Weights of a small GPT-style language model, trained from scratch on English Wikipedia: a variant of SOAP for these matrices, 3322 steps.
Each number is 500 + 50 x the weight over the matrix's rms, rounded and kept within 0 to 999. Layers, rows and columns count from 0. Numbers have three digits each.

# layer 5 MLP down (transposed), 320x128, rms 0.114, rows 131-202, columns 0-63
502549503566489558539492446539558455447500463529454496549496525408519386537562452505418512507498493535490420483449529482547579496426496477450436444458475447474452515533466459493444543494453485
477493571429485393541437456461448612427413538488541569440515563503467442395431548574471449501432419575572574556426448599567588594413568541495537599538407461446539521499547661445542456429584429
526487565432446504559492493414453559515563578400528433514522652468442539502535486441556553411577472448434577424511463500562524590462492465468478478467534538433567429583343568481488517425437569
504529469371507481463513431562519450481416514580561533561513400463509459599514583488551508482545539444550529476499509546485484495524443498439392534433472510404517478466497519538568425564546566
521478510535487507478506485525592472540444466546549545444453503590491426454464464539428614548448545564493570515480567400489535443497469438473477441514562545509512498532561418539486537609491482
592500505474519463478456500464527442468432500461472534476489553588481500500556485552518519478563533537551518489464528461511494441503507613494515581474477535568441521391520534498427539499533581
415457499529453432417416482471494453491553540500491521486539492476445489487569530472531608569428365554502433518497582461512502394526592446424503424481577569494500482458436462540458495530531566
425459589561489427363403429493456412505539543603516393477440528499474457466505506455530492515547513506417428479444454619509567467590504515591542544460430503406445526502489537423574467564577476
483462399558533539405512472550526473464522493540534466477414546458411469507411532518575506504487521590545424547564550676545446530475458575432481482475414505509471563430485508481551481563518472
493495560516499461402444615476471549439459422486513457354499480498485531386523454504490504439458553533464498556489512571572532487395585529526408475449470534509372431483525476501471502469485456
516481534539574477551508452499547470552507495601396497462473519488571535573441451539408435507489540456491443441578470476438482525515459456553418565526530509510554464490395556507466517472404489
438508529469553567406606580506545478529497557447538525443482530523463490469421615507522487458604469448489454418398529468460488505549552530457546538612445513464526543501558499573522520464533378
625540468441586501460520564514462523479527523521531540467470530487471387494475472550439550473446513546500441562579514511432532492506447460443509456506455541587490508532502482529463510534478585
524512555442466561507599491487473535488619539526489505555487570483556502616446552481463530530499505531468467462564482608384442532474548522457539493527572526561536557466484516545481459470570556
562583557488565497454551534369546481571560454555475530589468544542509475469458487544503462525517545544612514489495420452534606422525480524587509491535456546529506463521533405501473470532494583
546566466557434503559566532612475571524553423613465526485396480512476531435552499421505415459505518545542431475462459494520548486501504491516452437559467497425526557432510497483510371471534538
474494519527530460550457477523478375524406475569501480543560391431493537584517497519568449487537470489458518553588515528527542542434407517553645558608595517498440450405467522485525540519475542
539518447567511567513467485557556491506458542486496587502514364520465493415469472577505565418481521447546542481538557550519478492535616473562509513488469548445423446580505435503524481511481506
468469570450528464472422444484511508534483365438518466452506587561522464454519403422442583465521460463496490529517451593562419454459461502522563511413560514465507543472429548392439610547412424
439449528478490539583502435514555470424518444587516517460443396494482582442421459495485555514554458579426517511499555508432449548609525440533541438560439510556559565488435544443419518696549381
428525385499537477455495562503541480548466556522423451576456565506516359602488497502444480471500476447538536515448477527589459582406506526402424515552491505590479561488462552466494485465493497
529444483492503482574459422503451519415504397442572529402597514530448437457416558571446489483510523459530473544522598540535481516483493461437482473487510562514503468413593504546509489510501529
516468495488464519487463445469476454448583498518476424499474503501510393453472483469536502424539514365456456398402560579587423475563467538512521480552488563578368520539523616547425518520572462
559472468474551522483546576530518356561514466488490573473515510555425558560470496535541518492510515520455465539420557541514499504536431485469544466486565500509480461389480443453542575528573528
492419502446481412516513506506576467400418531534501530428496534548516505466461518566497485583572507509523522448454418475483459538500518499440442507514571523538485440471561530469526515533497468
553535484546374560523512539505474424466538498529500426495534443480445470563507400499511457426504601491503502482527400570494578520551515466430467525538484513450476594477457480521412545483486566
494416569444531450487543551571476417444454512398509557492454505520420558487481503397476473573556487515518421561507579515444456487354493433461491559441499553516441564522460487512481578515573485
458574543483453470562536518494545510496368485502490481484543631611461455499506466583475542571519518505526455515492494493490510549451441438492483524558483578493479437454541565452585514614485503
474468494501477496550523501438612507410506554497409539572410558484481450521532578670468455479480491446583491459572578496566479480501500487500456449537522486546485489576496497447504547568395546
483464481516470550581494456552417435559502544518552482541526437500418622491445539477561421473505609534495536448577474457472490495481536497492608538508459470502446407564449510491485543409488412
453463536440460504457567580435482572496460566597454347551503515583526450520546532462456539423513495459501501578512434578455468520509533521437459475512553532424591525551497470474510554507517552
421510521510433451435505439488511452516523510500461478506496590547522512494516430585575501557520519503517468512546500545541519515428415489610521502449547554470558463484556483544508461588476488
471501491482532429490526492494499514466462495526420566409496528557471429395518543495503505533555460562526447511597483486508462606461426532382505518513519551455424564435598326481528517596575436
533592514530465488444462518493438528526497582455543591476506503603502456468484462523565530523515512430448453494553583458513523485461538505512476459469514509572539509457525485492515481468543551
534497423466528400475463608423594553413530562491589557505448484545550481490469517617444590488504461478498510482489511559516543502481492452446465482461534528534428528513421484567494452399590522
506499496478452449457497562522485594422484435478504426534470549476417482435446525480474501547465491523462488449460511586480584493548511506433532473445445439577507479628459536400466511379508484
411447521448568585503442438482569533583411523496437421504468600366513491474486479483576500581550533481521430490513493518498578514481541462464645518524528432515524547566392504518419483503503497
475529493468519500467469477540492538452512575384520454511477585527513451501500487504590480622474582546514451512544484532494450453496518513543539564474581496469549536547533490557434581440446557
439445494493482509520530496503544461507420476475484484441540542555543529485545393472476479468554599550488469595446454464482458450464459500533485524450488474457576568511526547441508492490449557
499508514502505421640467524502481547522475491515511386478494464589559441454523581499456480486445483446498523505429502538637479530525466616424421479559523468481570520493561489430453554504398523
472551538461507482514409533403518489534611482534510530577484428486483494550468499466493482594548553497445491672428462463571511449436463420614447497428535522448592514406568467447588510512418572
504497387527584568486528439558421445487446425440512547393515392553567483511430464547496595426511528427605523454547448476533500528505504539563487467441415472440553522530527499567430409531435509
489532510572539506453606546482471444455593478514559526444437452529497584532500497413482497547531476544466518473404467499551437501588600533488443474494529439493513478490437552506447488542596504
533465593535518520480476512427528498559412422481514488506541555524486487561573568498557505493399454539524374485510491516569436518449521558572536478517627425563533504430548534538438546546526580
459557546483485558433481486529385455544486540573534436388528473546403615597469517488554520513456450423464572522555431548466577554554505545464448435444446492609394461571503571603428481395513470
511571491455393535526561462584533453456480510470567569569549504532458434410472527500475443613503576512467469532520613508441489449475506488474536489449503503471425477474526560565534539516517515
511532557467391420576461483549506588475477540443423473570502438505497477515508472426407544540462519472437604477578525409428645485536471462537645597450583566468518560470496422560455536524533447
509479491533503391360495477497476566526558386420523559486543424446535558469460554459573422525489491520491578403548435521568480580543414398494481523555480621515541458490457451460521593451396488
531542489514529559537483451522438522519561488534420529431636567500368457537486520480535510526493478431442510527452509622462540513433516539492517381530597462563510452484493518452552510460512434
472524521487533498499567465445436550448533505505547459491453532402522525438513569491506519507507494521480484550471507674515541532492418527513595516481483473441406488502477550440510386459564435
471594442432532510570504519476484571538514506472507534611442462473496437420513496565511495406520447563557461583425426538490390458443498518448592389583537527523515506386517615472385497530490514
488435478475458540441419519535529587511479475550535468604505504469403460515454567382575542481512461537487562516493531399477511439405479569375478466417471473520574532514475492573477517484525491
436474486522443600462545518538432487478394487525498546429508574440513498525622467510482490562464517463602550525549530489504501578509510452485596436593377500592493483474482490566467512434511570
566502462530529518593381488533553407539523469455567502391492495437501472393600554564538485501486536540463491499525446467503532415409572528466545528465499490511496401498506476474456458460542491
478493526551518493434491452490491506511530492502539425478594528519459560406373551578475470540463403493500571474443476595491498425470472469555499534572523514520514410468508553531449453485512464
453540444443500526425605550464404502549561495481574397463463553511555460479517466527536502434452398537455505500533548432481434531584584554434477455611457496483498505501472490496511434510556475
467561516498526441543474489494524562497541455512567412525544416501536488418493465465448500528462468521468504586641509482515485427449505441499505507432457463436505507582570490564565505446549488
473484456527484561389504491446476553463555600518464404508492474385493480441460490540492535370537444416510420406482463433509556507450469479531455510504461519501554581420584467539437531514456520
428500573485490458474531599453523475462442507535524488428487519514493382509541387502505442522466568569521468508534430445435423463507539369423521491412489541541476587512604439486532543518590453
483532462480607545545457479541599467471517508469444436532459528481499485467387478512405514616439439564538501630468510549507559468411516440520437509503485551484444537397519454530459534499584523
596482469453586473488664465497521476555503495444517547535538503527428425498485546478568475561490527491562522434515424470503494438415546504356495486474415548571464463506462473472553489575557516
539552498574460594477508503483492522501548495510426419473439550489623572549479544508444509440552582475473450506498520534503524517530463495469476490494520545510556535482478424544456579532467536
405469454564500516493521442558504444527453420460453430541560457433568553518626420474442452538499526535533604414516505618437492509475533435433490516464506503506497439488487501454446484575484468
453433483402537558503584545457621501493497445495397466543448488389446446425378442551536443453564455390473549441475546554460505382539514469454363560472392450560546511557454513457492575363487524
465480466513498522473514550507511513434500518505540494436524558491535525597402570506522408442429478387522514389538458395453529477443536479507517499519479543445540510452489589481530496475454465
545504504472468571475511550550503552510522477568621461499472560531526520517486505553482539428470504488496424503417495367551493550498471518433607449507495539538561557464517597505427510452420530
429439518513557544502531413498510531547564474509545587432519552560503464499534540444478553495519548503449509470539556612550401478516474513576460451579397490569610452491446460584579502475503399
505485523528534530563615512526528435541493490571542430486611454473512497578519520444552464500415513544489581545485505503507565538499520503409484501493537512402496508519498486501449576533517554
484555456466558488492408555462422534507532580474413436503468614456452431521536596424528586526402471491538576486445531546512601487532628525516499427500535516432466430489487444523547505349544535
393569521423538470518556527525437472460521467509458429427426599561441501581453564466592476554518498497461511495459512438489509514479537451424535489534538491560501448470479433491514593500560450
536444571486498408426508641491462479493554476436450617545398488514552489492569435580443559415483506476545504494542503545530465505433468561498410573455534373463490507528503487520454504549429466
461515470485553395600458473555524467495467469426597494547534490573514515487488418528472537516443497495485580511528535544494525491540565417582533471417555504521538492454509406498486562510635531
# layer 5 MLP gate, 320x128, rms 0.141, rows 132-202, columns 0-63
621594414466532592492576599616517439507692496503524452562505461554507557464501502481528540532619546454469433488472405475502490502498427398519528376516487531628523600491520385506565563528539457
481449546565532539546448527428514472480489523455553513457518563445522487530525509477456557477578530460474497487447506485549489516476506485435442528520520510486546518525460488510441549491424507
466397372511444500593497517439429494517548558490503529437533431533473440511512536564542540480468418413473433477491510517481547452421567563416519462442528461571539532570454507483588491517532443
557462543534586523524508491539418402498394534460477559573533443574435468497457568522459654499532523459400553581524486545623502426489515511410588554459555481449547558537457423458506452440498548
390483590545495516495496485573445529479538479557472529492546514475421530507512491483528477571424486521511559554489538492522555539536453513559426468511509501539562447429560497449479606457510520
496477525394544478534459501615492512404490533468425591553606527452582496569448385435462607527486501499486485469432432512563490477472410508507506477441467443526450531547580455587490530544417464
461423454407406551458452528488517421557522552558444473488507529452537438471550483415497566493541498484469440449478517444524518527549515456477546503517461587415496579521562571461527534515594595
536470488501424426493527424577440389468480548517490585506554542570444488487476457491454566564477470468560422482506455518577511557527508565503586495541456511529465529513581448476498566417420498
557448455461547520422463647497472511532520472584472528478524570531441470490530545464469537622545521445369438478453476459515516508544530480535481453550442578566381549493541500529487612520479509
581488521504501509548513428536479495479511454617470548434509482546538470537461486534441564436513445496456471465486480538494468482468473528470492564515497536539560489432464455539486514490397523
514489430531496559465515429573521574549470578479550481474537549541578483565549518457434502482525396586553474428528583499449477450559425532408569564501432588525446427476515453552458486505521511
431460477471437571545543553484572466518506530534494483541514458449496470523391523443472510545492439528468464493493547535481427594479464447497564521578482480509466496387519475486489486502450504
466558579603467448490469374540533467511546450493518462567525495469468463541545475554471485470530438477459463492507568531520504572466541519560440532476480437572477595556512555502601467471444470
451445541447535459411385478513497468557483426524550536472545536535509501472612539436509376458445477466580491512558570473566522549501493532407511332534561420507419516618510479595521493513453515
546516458520543535574569554525412488507514427553510465488526531520443498546569550499422412424526515592393504552553443501575506411543434464495507481544430443490523501457524487509513438519543534
425474446479462543532487457407508514551573433478488508448442515509494496629549494524519478431571439544473491469567553471565483559462546592480506530538529440687542477489421510563466380498497466
462473499471444596538455507547464504507497531435510496474575364442549490462539487431521485470506517483477484538554520545519482532457492495514485506503478513538479504548609500602610470497526507
576456564556552527442590495524438435509402571448492536575495436434516470433513498490541481370496527415594488502506489497374517516558456625445503490636480441543488512538481375528502429536535444
466590530446551524588462534416627483503556489534455397487458492474471492493520493443481379468460469486485387398403519549543537480463474591506502494509515440546528531391539545501461476576521506
533433538571534497484511568503531483449466457500447486499416499482460473427478465535526489530513456450489450556460486459595443494575566490542468521423512471493519473500607508461446571572524491
457582547550542529491601475588442501493479434437537413450550526503484444494521522508463526481447578462446482545439465478528528562453474483509503512510468481534580492484535503518485489511600411
519452570472522502562510498403536434467482538493483537487460483481462523414493471457529499489538522396457461498519574535446544512468563375501460478575468512520489478485489545507507491428516500
534458438510472461429554529483406514476463530489558534503518561545471569483495529514525463553486437496430391592513471578569502516581416559469523511515378561581498438529549479433612443544497495
448496493617564509474474456561606473528489515400466463504425461420522495520501561557536569433434513445481501551451570541492528472464521471482445567615553529527478569507430497540363471467519555
504552453522534500470433525515525487551512551453538467480512568579557562534497537528491573448427412460413497493505492402495492566409450476552458613469450496523474451544498505518532424524506559
550544403439555512536542473434358472522501454532488484573468495436563523522562551550613483517498458437405494457565445478523484451424484547553539450479472489500570508511551486556577484515525399
496497546533420416511464371527410593438556495599567412454443537610672584448565553526526556458550409536449386516461527504552499522458481510412585427586469594574512439490461572540506484569449489
539537476507516471509474507565512465462536508489525541352565571574458550459447411471447590498531471435357529493442500549456498579633470558549437484582481540484532398511514553583474452463536540
495502425498454546423459546568518521482525558570477496508481457532465397486509571476489472464423470541419521479480442526489446540437520583483613511567455502586542438521568469632524551490428510
511448547477584449519514560536509464503524488489400472465500428487524414493405500508535479408495527505497406562502393587552497498374450546513447433509498553530592396406534516499527515458468520
521480458480463511548541554580428524516495479476498532530455566408479536513466531516410486458482495492454511480472543423483436484592585557359451450492465458547404490451499470477550507438514494
475474460470568428462480517540571392457493512421538486499425455533582508530491498569526520551553519571487417550523586476508501552537507443505461550491474500520489551500469446386514476489574507
507472518432434532541542569484481594513562473492573537573555518428489544512494422503478506486467464478498489461464498452506385507430479480377582469485463465510544456606481462499431483441413430
605487448550461378537465569447372513579516513385502454489511550523479513489423480559516543513466471477442469480545463539429521535466518545460420561454546490483500531510517463560473562413470582
469495520596595557554551481541484395519539492496509596464399554570502387403527440526463502454558490541550497488472515518456442531484473456548470464573450571512496523439444446490476384535457368
477579484504596480595560512509484503496615516370613529470527579483513461589492511546559519471563469511517422482506530464492402520527493450475499546552468512560549557472496488523486510480560549
464501418446469528579515518487433449515573415478536511449466480475514519543481491528468485458494535526541569521514554422481452510353514470408556586521573507611499468590484468450520455475396501
475452568407564542490504525468382507518531464441497404485450561536516579529568501471534561481481565522394461464509528510540501449514585525496520520539497499529540597494551526531436457565486491
434445465434495578430515539511517549495510358504493488511496516548536520530440508549436479433470453468418467555458470480426535583475470554520486482458546458451446567480507392473384480457542389
473550533481505523434551585452590582505548557476481442518540535491585512508547460499561514501503399446485492490517589492479470518401581432532487515558500513513540458572602567505569504529519463
472462427511516575482466525478477461531427498458529410493533512532592426491534470576545578408477504443464552527453543500537395523509511562519505525454476364519466495508542518545478496529604547
556444561462492516452406546526559534548376474637462477507498500513561437544484476505441523464552592467501533498478525584407541572561438520473475536618415473540552448419559464551584573503416534
470425474526618508486519562520503461530466463454503474573513470442422520523539614443497497501500531473555425474581529583457524515508465501500507528530493500579468544462560489580564512493517553
467498483531439485481478619488421518488545459501571427409552522514535566562541500538400493455483458435568534421434586413505443548448498504465523556546578482509596445539474458540516458478481533
486566491480464492520482500562473545443490481509519484506553607601528506523443505530558509575434474445477496439527425544415462528440617608476488469498427491500517538498410552614555499487508513
503502545555486491453504526481509484580530532521423536465525529471385479463479460553523557457484509549499454538460397553519438431459530521470562474554496494438445454524523410499472506478499577
479494492511579593479461451501459485501425509433497547513539487593522499491453550475541553428444516433516472497497510435464508438456456480468462544458495451515530504526533499505527508528527460
563435411509487446430525583547515467454508493516569512503524443471541550526461531434569488505504464485477463517569540529457460470488480556554547495400433496455449436549498477457471523582519498
446563528499508548558527478564413520467536501591552526505463540488476424448535498529532483492482520565498503556458541550522529491396392540449544562523490549525578438511502640527521451465476359
502538501543530496500550531493521568401477438531505503557524573567488484505470606522417525458406534447466472429482474441527408496544591596483496535502635511437483448453484546460484508481467468
499484436512568501433509540441539408561552408591448510555491568577572458414445441582391496451502518473437480512505498597624454487546506499504513564536554526513492532558476419530497532494483493
572462525471443514554591604523459385469525509467525465477492401469483522513499552490501563507458511539328453518480521508502505502493466479522421494494466462542525535637531552512503473423538503
497464487616417559548465454426384504485577435404464469413520519492457431490591473463561501477498474498473473525595557430530488511341565543505467455538417474522534522578498528507508405451559458
446461405489574491450497506521535536567512590544403550469399533393470431484551455477499505534476450467532460537511519497562532565523494534443517398490537505472459541473565461545523504480481524
562500541583480516543480447417581474499418466477479490533527352534471537518539521462538579503513499425543481455408538508478509513452432564460514442380492439507477447505516370464523460479393549
611485497561530554455463605535489449468437505480436458474568397512451440474418529519415480540593525505461444438506464454451598415481450564559454578520578487515500430528638548489620568485498506
507502463553499522491540499432530421491622536446520460540557505439471417497529549556457511450469463500586440501499491481509520596542524559500541506589503542523424601525563412521507497487519429
495440531534483503495524554482512452530432436576466545460454466477468563477483507488521503424531538529606539605514478469476454475523449555564461402506520468636610513527494361423572522473438453
512521538504489455443490546550451476540516539468446460507503549487465488627375539560512489574511494506535458504490497418456448424560466495506513504445534549446612557564494438428434568549513561
494550533444541526496489498484472528509435548430500497493478418461503500443551513418463511531527599505543438460521627527582491464487467436575547520581512467466478514565552517489463523481564543
502559485514430486624524585430466573472514478485590493508499479489520409484543505465483475510625572449479516509550580500516436454513545445509588427537487501526559451548556480477460630575499411
455414473405484500568473471584517515492526440501409532509443562493500371519496514563473501503527481521497441618471503534406540526579585470471461464465530537512537548472530466555516536529483490
400482510477475489485449448394418531498378506459544545455565504535391548505516527375516535509499588411561539484396597589481454558521461513378457479538508452502474535583501379519496417426634507
514443478444472471465523546447455525527554560507496516507454497552575442557448437457564410492512520381499505547505573536430521468570519551549437427506511573482565480542413589418487526512473577
516463570501539492551467538572494517411526508484476508448523573441496538442455408428394519605569554496539513505542471540474527440445412476430419508564564471497527447624556519495563493500495458
461452500503592520545456452471498476451554537447435488546598520538479475477504504502582497491492488458566552433486496481643442420557565540497436560572604492516495462452596556519445422438469425
499524542429451483539398554544455447457534480503536510518577527411630473467476376516473501508459447516489410452495478505472457474461577562488605525573428494641546527473483459495495477517505486
469556573525456488530485541522508468503495496450558428545528527582448552629478620498498568535448495502508567513496487469462565587591534492490531480455513486465383424517431489450497429426428574
477539528437550520538430476617484483385533452535511449464493480524465483535511586497603552470566525506568445542388557538479531580491441507499448448484583489562505587496437466477560532534441474
524479512571558452523492517520589449510458547493455622395428392433659492489484471448511613560436530494518448488439669528499509597503408468514506508478494453477552524590462561476483601477518458
571554507493558522547494518440487663528528564518529482427509540494550516515522480411548485496539488480512518500437561481550505508521587483470492569543467451507462516513525517543452483494479529
# layer 5 MLP up, 320x128, rms 0.138, rows 132-202, columns 0-63
403604421398537396555460383406450538417573449565494504536410498530500442561591500632516532583471409527502529600568414568457469470530478508479613425508406487484566553522458493520615413551479446
455489455553542495519537498568582469490459451582485617548504418589558429501554529553589491512444566558517445626463478482562547482618488462504516477574474461490443641504534530540577497570479492
481545482550503481539548502424527498488547521562511491466495532613484479440565398600573396494528510404584478503456565512530467573492567537514497465458516519496411452535490492391429577601515421
508509501452487586553494488487499399451535476517531600471505504415459362511427561427514446551529589469501507429503470589476577468448561449550417529443539452543464489494540488393492544439499456
447524526560456550531513532513500511460549517481405492466540445381442607491481501525495553471484571523516529430530466474509470516559433444548482506571470491532443505481473583433569451510531542
411444484408460470541426482485443443490457447548471490476500530457439459436537553501532510470414447546466582451509473430621511409465484486537518475447565507450513511521455489551417489584352511
542571540530528473593468439475553475551440500447577478486373504508520505521445509533430391488502582591528541483517482517534498503495477462514450387491563463480493471503573520516494413498482444
490442535549582547494541509538486407524586438561426471584508478454523547574468450505530510586497512522501472504570456515473539580472517452447421599502457492419447473538509496461471541506585553
468401451505498504437550468542459568485547463439537469501503554442539446489473478475547560445424537534419478465447477493446418486507445561475579465554527487503496571510467552561435412567532492
425501534442620463427528528547605512483531512414514513485526416491521478502542572544556474475490501528539474436473542438468465484428520545546578485508449529509457508402617500568444495522539553
457488491502497513487504528553439467492534526554442495417471501445587520489531613535509462582528550484470534574354518498517581494493520474497408549560539445499463494464496591480545559443544487
493454506495515424538579576513506476516503403512462532492472552561519484464501522565484425477454506475502490502429411508472497601458498554548472510462575457496398548487575544469571522485426422
492555513535443428469540552446485524460412447532540499493517464478394605379528506484532532437425511521509516465432479506566628493559533527518438457455430463426415536550491481498577469478406478
535499655530504528525506570373482563551529484568423514537532539556472511497487594579574428483552490523513495511457557530583608437554501509557475449384569394587452458472507431452545532532493524
583551534462491513509538597475505417444570554518441447472479529602439490453513501511471475494413508524553531422474500566450513458443392382529501429625491465491407551429481485557445591414478502
474535498511523517468455428513577416523508504475416452522525470529532484490432443537591456439491493533587427547442586541577458572456550566560546555522506472571565409505409490498534525512494579
509509529496545551436518483558562485496500483418496440485437489421560453500520400525525589539543398524480455470534440515421396550379466538367515507560584624468570521458565516558479474568487477
504644568529564466485473382537563429481440390456489500560513613486462474510518437493527562513505464422524554531486487566546456411599465503548584456301407485468544561432434491501487534573456521
545505478425464545472521543486431562440504576506557607491424533457503486436607485541485538507420491566558517493563456386455543513582548492515517387503458399611420615602404463555418482492530423
506573515477541468518486541459492417572442387501467430542516497540520506487393494384539525508429555540401444449480455554469557503542452491452462565474441539411526556497455515471485480555435565
493402531470558462530468434504516518573452545489416493535395410447537589491543438449537497515451564523474454452553410499493473521473533525584524459539497379502421480590509540518510533546515503
476382489521511559523490467537493551432557537615497479517436574511566477519516485477552586379552513451493427537443482444519447488516521446437482544513542588560427496511506498497558552506561452
516465507459442519478489509543416534580498480492507487457459503495592559404530489525503406454521504504475516509482448470548465538474437483534398572513470458457474496498474473501502496489527602
448578477564484454484496560561348621503405498451486489503549486468497587549490612485436522491478419618536579542508559486505553454433537557577520502440543482515534491547500573428486420493522521
508464540533562564523525504580412509525446459568473474484420522434472466439432523522443529467503532479447547457541422501440557602481467493430615441410511500531498517475542506483366503426470540
495562494548375422472583485460484537408503436563570430524533524511448617460524522513548488533416508527506375476531513524485451603488522550498562558518523522475537546521434523509530454598446487
511520497521356497520484506436467543485480431565477479501409566569514484344552621498518463516478484484363537623431459537554493581475465529488571467551430496557482469459531544458472532534400460
512506475505578544402543528504409520544461440464564437436497482443527453524487529374551585563482557477469484507425382383479531557485466521471528498400458567513532570451469472460479436519607528
525420498511498531427415514541499608559530487486524584548494453474487401471419507493469648549501540450531446484490398571573476543403424592533559533516467522571506500508436515384505541501581546
405546474494501486600481425558451546645642492564491444551551514513507483499462472579583489434598406564454477548524545545503476461439564560471423489455472542570492625453515498525534468527563445
533488511576541458510546470539505494469518500564484532425513458427521493514545589476393489476511521486458546476444493486498417598574514446413590453578460477460502513492504481547456562450459614
505489534512415545551496455467541469523462492634458497582454585572498416453530534447482424557479413411527485510535499543499539605493522487507531456516599535518526535565567440476510565511542521
480462484464511476534526537494468497459481459581468408519532549467492544526497586571499529496467562432476514511459430481478475619471508450468494495569535503485367426517518580589478523567500539
539521479524580530496596538417494512589491528526537486431465529521545528489476546453482470436517537486484530568486472472515515442501479414409460543429485544575510515509486535568503501490434589
460430556462553504509565513498502491606513478600427532524481505507571551508530487415539510518471462523466448397435557434500597445508495468574518504473592488586530502546553572556493473357518591
456441515511636483533546466505524525543582532608534522493516517415510479538490474431480426516436375498544444464535546537499543485472572531446439412484530517560475452502504524531510500449517445
407556520512413501413515501471482451535484404422459448501521562580450471489484463471441508478449408526564566458521433537497610530524493562473501426409480423511488497451485490492473452470516506
525486559564573587440540480580397576483521522536510413423498526593539528522534505508571563548547534528467478512518446459509385504405525411489501473513475445502532511482628446636518390467577490
538505630539560509488430502547432545521532531547455457451512528449455478549498495497522517416611547546605565480562624506496482400492573467514514533478587533555676543528543547467529520520541501
600446548431450572525446594458497484474493539501567473540523529530518519460533474558517461467457422440540516470512571524500475543478568567539557487534474515554536478516443541527535592485540545
597543552512541436565526550570470531432569445504519431444514393476604378471419471460441453516503452513472534469542435420438481516489412582504411458470456418453537475596509445507529499510556479
588507559451532559454429486481565508555432572497478535505490493519547475536512447507463536473521485386453453491572545493390555491426468548522481451596423553464527519575531528497587539387419561
445461522552468426557475450435533597545523511442434376538458484551511454487539588450548428447417496416486540542543439508532524428482568620542443464509453534480563558473517633516445436536533504
593477446470481492473530584590608573418498603614564484468480425418560488530511377431493446601504578529521511421472508529479527469409504571429618514544494510553519533541565594483446400546422527
447513513470473413490521467473536538465535487455447499513513590522553559407599529511585490475497509517533475449533678541524492500501543524456476448534539541524460588475404526556528556545457453
459529549483436442467453547557546501485544556491415459529519473444402399492497510416417585424470534609456508503495487522503600406441482512510593609412560512460450551606533399415436498580541472
463500433488542464446497513507499502484565510450484537503483558412533482461490614499456485608495491466517487446451483511487521537533427373488539523482458610588552496483556425551476588530426514
498594550484460513531458551526478519464410465485541522460593572496497459467447576553506535545565559533568547527532504457455536539506541474457459611564543518517471547535516483529523533406475611
559548452546413543437458433528465473585500524413541487476534486502453506568499530474519545472558423509465485429643497392480480490537548472514436467579421529524501558598480377521491522430503499
556442492449432498539360540551458566475494549473513487500519449473596358530437518521527483508508538499511476502466514517478492528549483536480522465540537536451480550559505576485502475463472474
413496472514435549497509443453505505505491443503513459504535579537590514477403521469465588472537539501468589399467554412516497558511571548482558596481527504421520518438451404498481534442479369
479449616455560425499451394454458504531437413524600566525509587510426576522447417593510473374468530496499542537430545563541465547473556481506484551414484507487506410629479418524481529478414539
564525485495404513544446461464541508446529510473412450442455490572509478462558451448554530511528502570382407515549379474571613416449476449470572489521459481536518605511615442472429391550545445
493487503580434513514449406435553574508563459495592444497422551520543505516378519468524428463483524609526490444492493506543446420554502556431596577477598511538490481494473505529523471532516479
505576484586438507483495498492442432503441384528543473486364441502480493458408462520466517519523431515556568453434510531549546494501468553551498416534438414593500417500520434489486574473406491
528493601564583510463582488598490484521556479553487578401460474452494479502495526480531507431552645488603515459418452472484574517511521508521473501541501572495505460428450594413449463542536518
512496493631513471454539612520478490467547499507506439486447412485505561490459390518416568476510490525506468530527529572524506489528492514491508434475518502570535495634417519463551572553570449
441511549526508480493641484426450489512400530485514571441474445450568548532500487514542579524539584481577546526497513474444510438518424553514459456512581490551555437507565513424592455534499540
461452500417485417462536542464510512498521573481510413491476437374422543595459536511550553419575487452496467425486561495530492437533459522378537512464540493491568478560404547475529516439499580
549522436480555496587602446463552484532535490499399517541421519472487494551449523433488543608553466514537409442610423583414462457458503518434456434554468507587455469543463514487561552460584545
528519463499627505506508551501489539549478455548462490559621534505435484431491410527544576395439484481553541537482455461430475409489528488532537417464535436446500536516528510501517490456586467
384463401459480538540528415508495500479578521542479462526542549473430517433533507457450472530530535507540527496524542430414576542554510542452536541531474551576497453459414447498429480590427549
453478449480443448508512492491518548440524576552459568481438457460443549464433510417480513574606519440600478482465470484440495553445456569497424501522558450427435442447484349414416547375563530
533510462532467449530535495474518638444504617518442579431464484598520508503567404488615494550561527499551462492553614453462457522524478584533443394560465486496467522451515478631455451461579581
474454457504486524474438503516470548548459542532582386470411516483508563469444469491511457528553422464475479456590530526489501502505553564567562567528516492519498544502515551501422486445506394
506521486471470580489482545504449507453562482553470504444521495534561503486504520337368469612525521477475579507543470466497527487473575446601521517468448471554628398639455475462524440521512414
478502532412522444515501520477503541500524530418564430443497465521576509433525517519578468459434519513499508497524548447533485447472422573497481398556494467501494474495474503525499545515532502
589474543478469532385554590537454520558451497493553499549713562456527601421529487498536457463524377563516489468436517543433456373486487419497485496504557480566507509486565400455615453538441571
536435492498476570486622475488502578547516508384492569461506526519503555492506514488395462535432493512451513549487548467475481447439621560490471493413472472441439462470491521508437456455447556
493555599457545557484489546606492572448530478548516525511472414451482437563485463491473476481526544500445536491466548514654591604435577470534521448510561505510473517657422548483585493472500480
550466570519501547574459517486460615370519539560438444511516520520475487415559563429533495474519502530493478458469527552536513599486591530514546509596554572473476465441503565597507486493448570